python train.py --n_layer=21 --head_dim=32 --d_mlp=512 --activation="geglu" --norm_eps=1e-05 --bias="none" --extras=["capped logits"] --decay_shape="linear" --final_lr_fraction=0.0 --steps=3431 --dataset="wikipedia_en"
Each number is 128 + 32 x the weight over its row's rms, rounded and kept within 0 to 255. Layers, rows and columns count from 0. Numbers have three digits each. The size before them is the row's rms in percent of the matrix's.

# layer 13 MLP down (transposed), 512x128, rms 0.231, rows 357-428, columns 0-63
109:140125070104158109169124121073148119152141078147193149137105155157148107119058115069097166103146155098117181095172111155144145078123101175131078103106144130111149053114113133077153149142126162
107:110175125119143146121120161101168124142190129096103162131118147208151194133166164150141122147117170174128106137191073085148138130177096133176125122103141131080154114169072151090096124142104111
103:143115140091105180132113157062126171155219135144157116094150156130117120119113109080150066118102125176137109126187096092121146124072146073103143133185141065104107133190173120072092131167159140
079:134147141143128148102139093092142092157106130175160074139165114125127188116135112133139131122166167189129117103184120124160180187133120083144139124086102122109110092088117131141108136165090141
098:170209148140105077129111111193145134194164120112122097085150137129110127170136147102171139124131111132135114089123103185113138083176189147112121145213114145183178114195157137114161135149107124
106:148170122097114145119129128065198068101110114121104113153094055088064169118124146118115138068111064110176126134150073138119080160130179096154133129169129108202115122107192080109154101104108090
104:156121105106151118120164142095129166146199100073170147165116149152147123040085131125089123157127131057116067116166094115135137085132130170073143116146098119111136130157109171153121091160106157
101:085193182108124204142122148115191128182141090136069140093110095165142152164164139118106097083177103087090140123129147138139099076149112120167104071111137155123116168124116137134168082157111157
097:106124175112143133122130140134146132118135177123086145095067128131162142136166119171129111035125144117175106135177084175087142106117138148133151127118133156146118129064133138096168097117049104
100:205132124067149163194145177129177119115174126174125140186094137195149147118139096102135121160158147182141150114202105113150107100152106107124109139132190106097132148140121086134054138104055187
101:130147196128116157167139200130093154184143165131127148146150096152101117132125106140115111095051207099072168081185102084113177136108096154165149140123099058111169113118068172088137155136092099
094:148104150146107118090153098108166111095138099148051081156080137151138098168149135157123096122129171087164087086181105139123148099055121151196142086156128132157115128109119145086083147148089113
110:103191133069177148166117125184123138136108132048181122093116128110154081134088109101117181077144058127126147101162148197132149084132118143083140115083173157165126122122130134094139151180115110
085:180122094169140116110148151166154117044186135105133138100128062141171113077136145029112115171122137102100146131145165130152154139126125125133124232127108123148173159097114042131080124129186134
130:111076145174174187157084159102080126134131105168135154092127075142137147112172083119088157137124132125103159140141129121145132147161089139152126146145202162071142198134138153108159126103124148
093:146205178130095141154168145116133098096203109121092116165134082133107108109095096091194104128144098119108117116152101070109054166120104079144147111147144069080114183139129124096132170129168098
095:173130161088134160106145122174175136113115066079095124095149133108115144106109172134133134143116104147105085164157193168121136151089155192162126058069099131130077148177091112148149147156121161
106:086118127115073132195144095154161112152106121113137078113118069115152110146170080122145137085141106104071147135169119097153077113110140189144143061111150184138137138179193089174196111124155093
108:145144121092119073143082161098122095143108091130135061146094158158134142102137190159136094136142170126174175162173150087114124171106129112147154107101138184168163216092141125112093120190087134
087:131086106153169138137106168143171178130158106157127127072162090130163151113133185162148107113150094150124088108066164113172108102093073140038101208109133148124139155126098122120122126077111156
099:076084083178086154115102164124134104058183167126086084047110119104130120100116116114066105147120142135117122204105113061127131138103163121184129102087136118116107123093157156154113191139131171
099:132114063132062141132120143140143125126124092134141153121187123121185122109154120120073090197096077150071111093141134161080171111119126164117161167135156160177168081096142082133180146108159165
116:058080097159129135095179160084116119103099150096111165085127129099142096132164159187167129137168083095156190116128141074088086175164124123149077108137162185160133105091140152040108101093167110
109:081161120113148080107159138106134115112131108111120123133144185111098167097052122087156098147049140133189106065128115134151071142094135099108098128117107093120124100144098102132194120102119129
109:108152140095182122153125085131114113087102123122118165148111132130138149126184132120107098089162103100125131120113100145126088103144178152173130035088096104140143150149132186147118185152094109
098:117110134118084129081133129142060148107138141130161098110099172067156169091143190087150160100110150135096098115165096124120150113147139148110108135146121130127163187095077145145139131106169122
125:131109195133151176089155090145128083152118127089086152081105140131131076187138112110107151115140133183194154160119142091185142094125179083143117081145110143063131163089080113124100141171105094
109:192141138087120147064140111105142123129137151196145077177156140190111121132129117097155123120184163126085145077120112129102167141093106090215099146224123176141126122149137122134102138138149087
116:150055151126119094128144147078121060097148113143082077164160148087088142105078086143129146090113106135128181118143170172157144120127136094049184136180118099148151120098048100115089101121152138
088:106131125160137149074119103094210122142132159167075124153119103148074149132105133177133122093095133114173108150103164111193078169137128108156129120180084081097125139111117151094139144098162133
096:140098089142178194129145148140164116148175107136184159109176194128132111071164126131147156083144104128113166165144141156118140151138112134102114126224136133187108230140112103150159111138201094
080:140125205140138172103137100107161157100121135150066111134131138161089132084142106127127163124133108103080128114213143101159131115144218130152146131125118093129069095115140128096102200186151150
094:122136106109213148145120125142114126131148108118146127138084084105126128101169096124126131125160150156133109122044118095138016147067148079110092093111113141097137121165128151191154132129196166
106:176169052165108055112099157122155102134113135139021111070133101121105117132148159063130132107097164121176135114132128131095123104122119111074117187114104141135122142142121161094150183145142127
106:134068072108200121116096069119149121096156181164119102170136135131184210097166159152135137079109117085118112147162138170209152114124122122171084142108127118141120104106132094116138129172093165
094:122120111064207175140133147115125094120095167130097187151062097160110154146130065140076116104125123147172123096135119093107161123155156106057159169116119110073087152155139167139135098170138158
086:111145164132114150088125180128121093115144142112143151186158090136140169094118160139131137150077065132113130098197173116047135134114179097171101113164169121071137074112116194080102104119143141
089:095131127110153130185102150147106132115131102106122106141103101133128114133142112069070138110154155212110180083181149181142055094144157123168128124093144145153140127166155151074157131148106146
090:107189177144128098122117139122128113166177108132092161150139084080128032162097125137179152124141161133146119189125117136136137128171140091132088098099117113065099154094151106055125131176118146
103:147092087082187100129163077095100104125073147166083119116108097096143118142105104174069105148117089165122111151082090117147132127116088165096134119080102117159168161130177167107139167128120146
109:127125128105146111220105068173139134080153160098121170082119107170171079104139165171155103160099120132075155192174074141135075112117127120074088124100163113111112120119073086153180132117144114
094:118098194137153130163131175148143109122135137120158123102077151109128114171118112096131096144176110125119128113166122104110140127108062167143077161124076126138112168127121108170114146139161114
094:088148143142168147212151139136092120098119090130158181108075072110119142104148063120118109068112131148178152149114157117160062133162093116125120130121105155160092137075109115139089181149135104
105:159121110161118230120124096126117107105160115162133137078187070089102151190103102113094136111163079111091145153109125105148126133153143195116129124142137120087101109136137082141197146114128075
087:126160174116151138100124131165128149156122125145103155124189085175160136117117123077103117162104113136154111108106070093079110119167103093132113112120165124206145167113113091135132161145097104
106:123139099144105151093189114136094143171177139136134149190097121149134094080143166174166124168140130163156119082140109109125216125127122162122148107141134141105065046128117132098170171129115153
105:124138152108098155101107153135139122100131178140082154085118020186149146127116140146113067133128106078130153129181101120085164073117156082097137043096100142112086180133126139172077121196123130
102:146108155127048134183173131224118113149112150120157112126097104106157103113132150149139160209153150146089121123108113179194186113112142154135105163155086129203136138133142212108136108129087105
098:166121103090130044123141086114117151107090076167136111149119135162135122164097160118098099149127089169139103123164150127191088148107172093091185119135121078166122121138132106136076110128144130
094:147115062117158168163138090131137132167155069140108142070148100093145063117100090083117127184116172151138078141091124125157097170153041087126180119134096105098144167130112113120208143120090117
084:112099114123132190116149134117152143117129097135161109051122158117198086107106090141142121111179168111096159151091139179144136109112092111105074178107141110117202171130123129155122162115140129
098:180105118133160097110167069170127135181120088148141159126118108087156086144135127110124134176093097117162105182119133109211145149153152140106129180116124122154139188117103122175128137149104065
112:186145098111068149054174117119087123104108111067106178149113087129104150122119149090120166138177163162154153146122163126133132108144191164133165146125142167110073132114084088164152131084149180
091:110117106103143179107098152163169084149115189106136166118107128115173102163120098140107166108150163128118154147174149147134128161148126146098151150113111127178124153123114149123159072129201133
096:130112121129130135063127094131102154115079116146161118098150101170116139164105165136104088175054141153126146106164184107176087132123104116093165170138134200116052104150105079157165119084136109
085:171146076127134155123075140152147084109139133125160088113133122079118120125153105103125155125127122199131156162098173173137086096124162142167113072152184126160189084134134150149094072119137102
106:147196100193120133094165140100159123158116133124158177154116105112160153151114170094136167118154102114151175130123119113149157088125115139100083143107086122139144100123133026113099185150111126
082:109139110133132119145070095132125111111151128152121113112131142130189130163113161065149134115107159134144100134136123135131012149108116029107169197131126142184115120091111144171170081126108164
073:155174137164196172147054114076123125101147104092102104159122129134081198115088129147146130138132150147153084163162135092151066150120147062104122154156178167127184073058129175065144115141121140
105:164102128106151115141108105157087128106106124154146125097135133102119105140133129169148139200129096091119118118159112155109141124164109162099143129151119163143126101130199080153085148095193090
118:125076128147142084096141126095168172102106058138116157170136134090093059095071167128055186164089124066105119154077159131133165159122102182112109131111147103058162124124081126121148130103164126
090:164089028083201168151144148119159123105158106099142117189093139081145070156084091124143125157112097064145154122080153109107094078117112163127171094109119156114193102127119096122082102136165092
100:104099149172152163135075134106093149161161121166122113157086136121122176138070124125137158187108108085135123117164177147151074184084150121182169064123109159209221082125114178136158083137106087
111:074126142103168104148123097162122043070131113144133145151120128175095128127152140108123138078142135140133129119093156193216075187132122090121129146109138150096141123216148193072113094128120153
098:120143116110093087223134136077136141129103147146127193168135152221150128135159119091142182100114081175105150122167164127168142105144095097105109114142138136103136153116166065183067136166150132
100:126143080087111076166132080145122151159107157121167092107154094102149118100127081103116105191166101095076180078130050158100092158137141137176189154137164164109038174090132128161161073107115133
076:148127071130104108166148173203116140136115107120145114104159160105130062098149074118135101093072148142161098141084090172113168150110086165113151104159140143104110185174124125159123152115118111
109:158168188155149113092131154053098115148155147075141140136095083206143116147086167094126108121120209130094151104165092137106070083135116080175137093175108110138104105134148113122175099127087090
086:082165146136156139126082117122201094162150143147111188129157104093095123112161122123145135133092156148189062167142149103167105148119114159136174080155122136071133174099106175108154104117140153
086:203165169113157142106113134133109108070136129109125160180141134129152140106101183059141146122132121157177115098180191109136067106130169098106121147173125179125139150110156162120083162119161101
109:137144087179131121100105133154132154153145060183155140156121104112110097140093204115119108173140235123154090105140112174117125137117127174124155135171085122106139071139125158128139135166136193
100:129102140104077187120104129133126145104141099125136104151134104156074136156129099110142102158119225181117122090123141132165099139112063181088176093176130161137138145132116148117148132111158121
# layer 13 MLP gate, 512x128, rms 0.258, rows 358-428, columns 0-63
107:095123104183171087063107109190121136135067125136168084164140120118124136109074086105155107088066078097128180097111138138112127162094171094123081135069097176134120140090107131100161157121170082
103:129140106105075108140142111166087188128160087087183138188110124091191171065126154103108183105128123133130147128081153118075121112043100107157144123183148114129151111206134143173109093126137124
089:113119120129146173103145147182145127125088138145121157087105109144144106131143169098150139160144118104173152059143148110130151102103165132177098144121130179170153121156157178138213088122176112
102:112101125155131096104155066051146067136132146131071166153057143135132150153114114085077088122148191077157178127192137124176086161131099117111126157117094183134154032120137142056096133118103111
109:134101166195133133130113090085137134093133055121132161174139165121115181107130095164091130100157091111107153164146167075091162138101109092162109099121091146061131150077139151128100144129122089
100:187144125115144086197122104181117080128126160123117131079094142159134181150100155122080110088085030152180146126170158088167138135052173122168167109139127091114125157127123150109179113130133129
110:103073110197113141106157142151146131134100118173120129178144213183098165153086145115098133160126158129145113155097163130112120110106110130091159122144142138140097113139165147136113080135128113
101:174161150077130153109148169111064093105207164090115126129134184139170170110121167154112148092135157097135140191149157076104191098130105133145143150160062189150158121161146082155136091142105120
103:101114108108120148149077104126152108146102169153124121111159167102091129105120171147099112159111043113196104131142148169077161180140103133141160128128087106114131135121120092129138173107197116
096:108114123116163135114173089165172097176126121089172150156082134102158121089119108056145108154158083144140129137149127135132106102114133148137187150179205117171132175155145109106095077091120146
094:142120184131070125202184135065089089104167123117138114177117124129119121151099198088161066118115108057138156091164145171197109186180105141145173130148096198130061109180128149191110089107112092
103:089145134167161097141140124116065087139087127086163096135109170143170127119088150088135119174104124121113089120163174103152098151122116193169138097123140117150109119111135108085185206156160120
092:132136157131125108098103118107151125171121142149084088130112214092131115135098157178149157105150139152146132177105136141133138069134134082095079083127141092132123104191106172124097108144120103
115:184151161163114143100138101121145114086117118171130205104143187094144122091109156128150175054221089090142091127138112161079126113145111119172183117124107119136115126088182144112145143078104127
098:145063113152139150121110134085115149123086155136162112141182171128179170126179135107091193185085123064118105144129134154142139163094152119118104111136141128111135107124137179110150109032142097
099:152167104131156156122125124134144075104124090133149116115127159119126110100085146168092129101112072076092142148092127162074131118136097110064109163162126086143135087159140154125126126060127048
100:122099090073130115165130077159141126180109167135172152091149152105096124125174163141202133075230107125104078107147137093122130122166117047123161093126157133140134124120185120167118173145154105
098:098128126125143145148075130141112151072096111158112151033127124131067151075169138100116090163093127120079131126130139143119084149165194118136114130128140036100049106163121180105146138099102073
094:120155157164086164101134072150077146115174150135174144169112130106087088141105182121166114138141119147149168124219150093193186108127149150152137171102085130098062177135144161107119084168083107
095:137098141159153135110181128125088135122148101117149146085145161098158126070097131131097145063097110134088179134068173092118193115116123145105149086118157125081120129127086134174090127186151135
104:096138155160140119126089085162119104148109146140164128180155079089155115134143103057118121065148131162110139120194134078178132147216166147184075120160176079132173151183129105140130105130097171
108:166158145120056132176114090100173142100139112090183153158132114100141081104082121100215105100079114123110096086164138085116131136080130130120101143159059125104102086141121079113164090162102130
112:100173132104113123101188177113177106079103101084124149121155147134071163112124058099159146164069112129211115067154144127118096160113155113149125111168172083142125100060068125139190100156134156
105:174126098155032210124150084122115157131120150107084163081140167136164158193095152186135137145142119111137194111086169110104145110109157147100123120180171148092079145120113114106140057142141181
093:135145177165146119107157140171120165103128161103174113150124146064097187169154115106134115111179156126138135093054124132143136182143091148142170168094073090165102145117110081169153096127176137
102:109144168113158118151109145092124138097105156101085074157126176141138103095156123099103093124106099137109056145175128129119169153072119128146141129157100157110088157085141068146111128096097167
102:140107135054128149127108169136106095155086119136104140138151122111085182126147085067083191093168122187118141155155160100124122155134219186097125077092140151089130103126132144113108081091124154
106:115179127125138173107122166164123158051081150086124130084111156122146112140124148121128134137146119061180135122141154066152147121110120079158075138084126144083099105126208138177111228106198106
106:101166057217134128184167076077137104131126148155095145114160095133076109108124105130099173137184129087098185148148102114186134075151117148147094172183164142154133130157147158091131125159168118
102:121155120132110149135206063102172161144164116176192117106121162099117082109164107112142118138163127099060183194108133112101188125149118119101178098106133139177097133126036076149150100109188107
088:103115188115098125087158107120141059120100090104132137126121087140178158115134171121115081124218135152135150092143107149140203112149166181159135191083141160119113143081082125115115121160103151
092:162159126192159151115150170130125132136150110162137134150140120179114130146109150102113146135137147122076157113121091135202084123114142138176081132111086150113181104142040149114130172111106114
100:188198084137170056116147138093146079150086175157106165128150156154139139130178152101148145098158141120183144165157141121123110117117157118120160161132180092168122166116141134132121138104151075
105:162113143166145135110176120116031105166140121044096133084056121118117091062150114171142109126155124126134140138132119136132102094137175120053086159119121116130098133105088073141130092121128155
102:084163145143131085083134152116083107127079084161129109130082141137103159103130122102112145093130161105096162187131123117092139182169156124128200116128123145077186132146119162146058161157130121
090:147167195182073077165158120114141114166072130136163169156111087097181195169137162088112148177077131176148105177174131173180089181115141135113170104122144147117104194099122148150087120178142090
104:136110144132136144115057140126133139133160144099112136123096068094137173116099051108121138077123151167206125119161086096117116091143118123126123116145079158127104089117109118122143129155166131
098:205161151139146102086096072122122097104123096160168194126154101100117143156101140068151154112211112078102111182142131108177170137090071134131161109051162127100177148115152090092151119132140110
098:147116138159167151073161115149138158104057170114167163095137092126107095104092130113152147228097161127089100103126153134096148156083146120150098110147149094167117086167132074068110141189162158
111:124141108145160135212138109131147119054078088090059149118106146145124099053095156138133040220135096131131110091119137156156128173133185126125087113154110105109167152084097071080136101142101182
105:155070131090151117070126126094134074118062135163086097136161112087111096138130144134175136143108096113121155119095096127078159139201176101140105146086167100119109145127165136065152148110125177
096:115148141159132159145131116073151150094125092099138110156125159127152111130130088111135131113143140153143138191101141184130082141180113141133145182128138095134109084114135118153109119082132148
102:164136131166076147126154088123089159151140171105142135161140102175136081083117157108166134041113095123144097063089196167120143064133123121151151173191060109120074127067158120184095119169136121
089:102119112086132143118091134104135107195147118117106111148143087197164089079112137163071121039120092141110118156135137137177130164156158118141100144149141129116122107128138145086157129126122138
092:151154071100166081111167106148074153123122148073134088180107141069144156044142125136105086172145128154143141101101114148134178144124114117150170127086161175101068111062066120095139135171117132
095:152135129178094135167110176138100165144123116116176111132107102053127094098141085101112158191098031101139115191151158088145161191132109114184161164141163117098085167105202128102103143132150107
103:071103117115131157113092170077094156132147146126132146175158121132173081138070150146186104111094120133076178180111117117116122155173092111115175129077161133099116135193058205146065103120108073
097:119218092108105119130100119159103117115109148107127145112134121190134134097099095144186182106127126105115122116122121103091136032102170160144145192155206194124151138124159160152171118122130183
088:141126142175170125151124096153153079106131127087126117148090104131168096107123074172155121138155105186097128184123140141120136110107132081106152154150110172146109137117107188092133129132095176
102:139125152154117053154148101084075127097177095097118153074107126111170186120137104113155079115102102127134099128114122134139104148097143127100111188156104164081113161163123063110104160112148200
091:161135093131214094130089155116119149108122166173148103148150111125120146100124102100183091142117145140158115146055152060099122156153151121133167146093107098097110180133110168132132087130092050
099:142088120147137189130147099147105167093187160138143113177119145161141148106118110038119174091104145112123165143110163126123169146110161117051076137119129097150117137126096102115187185130100163
103:131130110072154140085149144154117109101108119131172164092102117121117151183103075137118167098108127116145165130168143121194121135149147176092087128091120154160109175139116189149104128133137070
098:119159117120094182187166145115110178118110121152139110141164138101141110078125100074140097103090159102109097109151150108112120131163125104139076091142155079172213184105171107128120137162143083
120:160138141109119096136197176157150153125105175124138137144106108134118081172160164112113153180167093108155184111117126155169169144219166190162143161101132098165128148117147146126148125148125152
101:131091154142141127108068138097107153106122167078118138154133101146160174114112141150126080126092120077129123085147142123128077098105184177099104157207141145104139168145134108083130129143116203
087:201084118167136119089190109060122145111087128162174171125133125176133177101122139136097098076154084149147111137124063158143103149153179106110114148114061143158114124112086124140111118144127154
097:147127189114073166106128139173140146097134097104154104172126107098186133136151151121099081166186156138142181105180047112158145153136143192178196143127118117197156125103175127095178094150136151
103:129097136132117096124118168082145078103123123157122150148102110164152164149072084121123208148141143118116115155095162073134110117139173163118159118108080178137166094155148080164119138114105104
108:127197137147125152106142057126083084110138086093068086106140145084179123107142089079150098155156124106161098096142138097114145120234101085140121096078164149175137151113136152127115097188082141
107:095144107097161106178145109131078106099163127138091084120148095087107115140123104113140127103132091081115191099109115123158236165106152116142116063092116128144120133150141120097085109092150113
087:170112102136092116084116105123103175143116113190114161145100072158154109183128158121155124129158119079107122091117133110155093112083214094135153105098102177120173098074130210090102114132070117
103:111101154108159127142098142101131130100091125114105078177128168089092154133158101140157101128097135093119079125076198149149135086096131082160109106129093123151106084094157120125132094153121063
107:146174108138061118146198141121198045164148141176130160171174210142108058150182159084097100098144047136152152132120127083172075095102137086099156096090102139162128105109109138086115114135109127
100:105136065210090175091120160120123104113098143106109179179092166070150117104124125149149164124095110154112127135105188130087131092184112151086093116086100127194141123156169143135103156108109150
090:129130142090125120112132186184119108091130084093116141150130120141132161107131141121187126095102112184201113164131055155124121155129096117132104115134150147053054138155088118118125152092089142
101:112171123176136116119179137151116103140056181093142116098201128109121139092127149120179160123125105135115130138126183176164068084112160139119107146155133127134099082117165134157169175099098074
087:208181148093111107155121117129123088107093157146107202154053076141137137074094156099108057135188103094076179126106173112117144100141098064148101115132138151141189133085077122155114132135134125
091:057153100133124100165138150115127132133180122056103122102125090106083122115124120125144193141154126158083175204103103085138121132149162200112112134136107140168162191112115112096203125152157152
107:075120069077177137098142150115152094132123120088086137139111066121099120131174122153142183157138076146135115155089115110188108159096112060158130192180140147101129128187145084111143134079126086
102:181150187125158170149163170128086134151152125081080125207127078125175153155129063141122092116091116158158111104102116074107109110134133145132143152201089096134137095129106179125125111088177088
# layer 13 MLP up, 512x128, rms 0.277, rows 358-428, columns 0-63
105:173076160099116086165125093201142172135103063150065104116151124150123152130114079123082130125116123138165211092138152147125114122110137129113080101149128121143160172128108108137208091110136140
103:142107145133144104095127129151096091149107056114155114103115140122109121151074122168185186134114086120151148082105147139140079116120099183173064087117146131144134175159079167091121114152137115
089:139098046109134165189152092220100141116146089050101114152162169115093087170126155115139124124091131102127166131124138123064134094160107153113143153171087125078133189099160176101141161134135088
107:148102126173150122152134105100127131158139117192107158162105089119161146139073115094132162123104149125107131098131100090136153148122079138187148137105141146127069139147080147087164177099150077
105:109132151170093145075100072125128134098138123159133155108096131140160102149088125141140120202119143121140093149168153127129125095134086102108089161204147163182109124074160093121134109133102106
099:139121137130117109125082111152115090042076151110077192129105126150139140156097210179145092135177124088165152095075149075096213127131178161125172149135125128176111056173146131106116154124059119
096:177141138176114134123179074122136085078133141107071097164105153127146098165153198132175106174146136153140089144150092101153157111115119144104141132174139148050095197070138118142091148115089096
097:172149155081082163109078130125096055124123166099159180092115072181080136071124142134140087115154155136152118099160126114110132179146135102111105157158125168081149176130108110255037119140129105
101:134156144172084114094141170099120104121157109171136084076142053140125120135123148127130151185087151119154098181165127126142109160126122136122115119170114122128115159121054138152156134170132086
097:141105113139116141062133146099148132137172118133147111178111133124112078142152195124145143193098114070157153076166143184179140165142144126093135113144134121138067093204185093145106160152136150
087:051148150113135136080092090090158099165083140152209160133106193138126146103165124097154112134129168120090156143073126097112133172118169099142133145157178120113114170099138126127171173081153153
110:118112114119126107138155153110120102104143133137092118154138180156145108091145164173117104054185177112098148133149156107130152160148061141098147065131140116101207100103134157142101179111090092
087:089109105161117102140093112067104114163122111167127111176122156102073156115122062169120180078139131145135118162110119143088127113130145082107076118150143122156174063108173135083169139067042125
136:161192122088083128141158087102139100145163137054102138128066142170169151171134141166141123146108109119171138118097091129128093108126131176100116098140120133154147108100114084198131095145140116
097:169148149121150119168086155097131141073169135087134105127109122116104108122115183092111094116145153120060152116116108140056137172101167174199163164137118114109153082100171113152143122092129119
093:159141122141114111156150066124079132132153188123163118167124109133175148147121102094115108166129162094095128166127156143105197169219069084086129132140169129139122126069139110133103125080148121
094:113162153118161105198138081150090148116115148138128140169122136172125173131105152114129146147162105091084093157147122102155134094147188110135144088108142138181149199126124156157123100076094179
105:132122129123182156153090173143125144094164120135156136090107137112115146091128164147117094107147112122096116126133153131112145174142108151133189096097160091112136113090135153122144180120089159
083:068192171104134157127099077147065124094020095125139122155146142153136148152081106109118096124080141141146128121146147151162140132132148037136104100166083144180108108079156136140123113137162084
091:098160098141125085191184121138169156126098068149153189098165135144131172127151084117135142121085185118123101107105181182171140190135116107136161183149127093138116159110128127137198114101140140
100:109131145161165145104115145132134097121182088084114070135124125166122133107132092153157113069182129107165138149162123169181126149110100096140074081127077121164177112142090154113037146113136133
120:131119050126074127105072150153115116096136111118084113109126105144139131136095132112130209157131075111172126174172180117182168094121132106136118146139088121102135173115077162114104186171163096
107:109148057155162100103088160092134109085154178175113158133148119181160091168137105144062108135125161098153101139132078111145132116120148119128132057157195148114142125148098145157082112141151092
100:132100100135127144154144123072117155126167102118119131134095102126132119116164166134169144091109102096141063188112072165157120119091077172072124106128142155147168137138098116101106118155158129
104:114129165110155151153109121091133143162118083128123127136126177104143141112100090126110104122168117129188111170139144154076155124117086111045122156112164109112081104126168142126147132132090121
117:125073198098107204130144122174130137113122114110126117149056127091153136161118102135122169139196137110158199142160131082092162148108094125090213154084079132153112140157085071088142088127162127
111:117131070127140134159193096172073132151112102109162141111118149128078174148081101149141062110096127070162091118163121154143090099121120142110149039036141081171147112164107133081115140121175112
117:052107152097126108120180142146138155144136111111167108143133197100137171117132135134122184110111186107084192141118091121129160154123166082100173104195150140090109163152183103079115123108129175
098:132142095088070091173146162138016168137150122126108092103086134132158078154150070124114139151159099134120122173131057156093158114151101105131130127105152153151138081138092107151102105142106113
096:140122127118128125179095093105082172150121163146104132177109153157159138166122075125134100154093152191160127108051101091116121171147141107169188177088143117093147024101098126100138156137106145
084:114108111104169157135132107109102150159139156093130131123131107133146194149158108165162119083137170147138100174150133154069106092110080109143120134133124205071129155134082133158122123094061144
086:116158083152071094099092105107153161143127114136146086113087173168148116125110157125114169145103120092106112125142146163170143110170069186114155151134135094086139054133114109129116084122062088
108:085124120097168121142093165135146112169113188134092109197111161139175154156118111069109093131162128106149121169150212142145103173189140078149175161111086097110079133103150131120079161099173118
104:077123164100141123122139163144086185161118102083108136106173115146125118161127134108149135167133101101154191136145119172122186130103115129185158090119070094125127085099076093083131106122125080
091:091176149113112141095197164114100181129126134155105103170135165142199099102133143105138169097117123181194130132204177170123112140139079156204161122115109114112149168100129074113100095150119172
087:153085079137193105141112134116168110116146063118167189072121099133098158147092093158125092109103156139195138142105101106196152091211190081133085142131118146133146175147091146145156108130148130
094:142157161147132140060148092080143109134086138148165192136109146105112116092173136127153130171061113134172116153106103136106197144116124135070045105153081141101172137110074079057149137089131183
088:183096104155129171136116101088175097113095148109147099121145178146104149108149064116060179074131141172098161128094158129184154118110089088137077146127095126135117083196140149131104137165142130
098:184156180140111126137160048112123147136173138089150133111125116225154128088113116026138137092158098128137157058155110136075113096068078081191127140106113120116153076131109156097113157069158137
113:077151127164121127110109190091167077164082179167165126184132116142148124125152080123187180125113108104130118089135142195140144088089138146138106116165134107163094142084145106148153147125045160
097:169112097131111136114127134144158184133120132178109130185173135135121142122150150161164154192141117082109142155104154169157162153116125179102163104155140167133122143064105128108223179068112154
087:091161108124140154128151161123128098171172122066134110093157160109146064102138184201181118157174133153105138150179108144120086166172204126121126125140138154151144141183113129176140029075178139
105:196082135152141133109149158131154165077104103111096120106057150137127123092179167157121150084119147099155198152166094114111121184071125078128131156151124077190098122065135147182164175077137078
082:174125164106082148157107074113150104104097138113143110171104123126108138114193061140073134167112093084168172186143100144169112158107124163091139144104130142000075112152149146170132163096167135
096:089126141128158143186103174079138084124146156142078131164152153081108159139075144106064142111166081209068093151158168126110102119092191060104083191176121126160142156153160156155032130094120104
100:138218136136120107090186117143202145100097095098113130201132142139136091183167017139120178125139171136147119147211101193156099117119144123155112083125092137137134126175144150109155159115131130
109:176116173090106093128140114145145123091128100120139135092143164117126109144144150142137159117120124175153159163137195100137137143084122132118124071159135063101140098113144119110080070143185166
094:051127092195082113091102082131144122176190118113150154094133152077102093079129169134128166078138187111063147149121082115098131120086110118135096154173173142182112110126149127116104137093165109
097:107158167156106143129164168122095154088132151152095172201158133172181135155148136137131166050114150101100140183104111140142122105077104123119078098113182125150063107189196134106127128109143104
092:128137137092141133109119166168171150144158146126102159192157097117091200128127138116097173068092063125100103132112104111106137122086091154105127077157156161144099091104111143097122131107126098
093:135152153204073214149164128129120087134162087112097133126138134125136118145136121164123105137101146144145129153108150143133045145084105104111165126129149116115067105149105124078111110122189100
105:165131144106111138124162143090121146170062119103134089123167091061152138100118129135139089099030071185120118159106113100125101088087196159210087107129135117102072129144116184112102154157155186
098:157102155087144138154144111086066117121146128103069098082158114102115151126086077168142111155104093105094117088112137133070148119101093121163117072168126168138143113086146121093133126153159171
097:113107116100189140137187106201156079131143115078144110124141141129102059110089147144207103161140162073080172202116196153139129124123145120115079130101163106133134124149103135167045126162163158
100:113166121093103110127145113132105161113098097104136192124079168173132084106120128160156135151152142115130112133122099070120091146135049120103116159104127135040085114130125100120126130100098105
102:132123120183090150139132131130132054109093134050197070125185126152113120170127126137089139135134135126098085085164146143095096154148107119187129093125172107160081096145139123090205102080159137
076:142109150115132059165137121069044130178129135102086175109141121139125166102149144156130136060156112181118127096100121092149052060144119142145063134085092129124151096133128086162076112140118119
088:075092153110065144130208163139112107124111108128126145136125104153181107102092167127153099131150114166122129137097116170185134123124111151115116077116075171169096136133101088096076085095143137
099:087141189066111131185156136167104133142112128092117147133103157066107128120157143060146118184180123149149125095166071142110146202137151103137088129132116153087098164150136141080154108111118091
126:164190144050139110116126121146154051184109165101096115133117025098179116094104126140150131101041126093104098139150096106087127160158159083109113097100117101150116120153101164129129125119142162
090:096133161101149136094077143177115171135116128117112099143128163130091114088188189148104111104144139128117111183110121133107078142118091160094136137161173194189147153169139153176071083157099145
101:113146121165151146185142135143124135078134145094152142067100072115134152106100159168047134167135087161122129185128119182082090115145076140092144065148123163180113114145137172139208151097140164
116:098129117049180125130102111125107122080133130129141166159118174105117136130142150215126145133156124142171141090164135118114145108141136139080170178132132112098123147185144077164124118071101057
101:162150117173154126083099141150144146084052090102180112115169141072083179157131127189144042105114169085140151116162114111143110151091155107135121114139107084119127098110107165135173118075190114
095:125184155158101142088089146138089140113146125122105200159091155107123090110198106124143136137135132121154121095188175142109155090128124189090115201094132083191125147137164118142082069163154122
076:116124160083061170124109085066136159127142106121120104128062092119111171161118161120071187149135105129122167136091191124173108137102144141130124139108166085133155089078170129095145081168116142
106:120105119147087116169149101128152151093140133115188079167114118118110129159119137144051092118100104131085143137168078070108126118128160112073110068103061102081084156134134129175126103153127177
081:144117099162137085120135156198058103102133087160153103123163128097170075157119114144128137114148103130110148178060132114088122104097158171138175150152140179143161135133090163103101111097152117
091:030102115146092154144145113115096137185108090127115116099179155130101109137123111154137073152143159109068118141117117132095163148150047135180157088081120099158083121131080127160181128184103122
114:058136147107124177175100146135102106108093139123148124119143162088062122076133147124050146115128130145164180101106156087108098088169063129151146110060072120202125125124072167144133110106062117
091:076113159143157079164167163134128174117132141123121148123141118116129163134106080101087098125124118173162112140096079101167131127095116117162135178126119105102098187106166136122079152074175177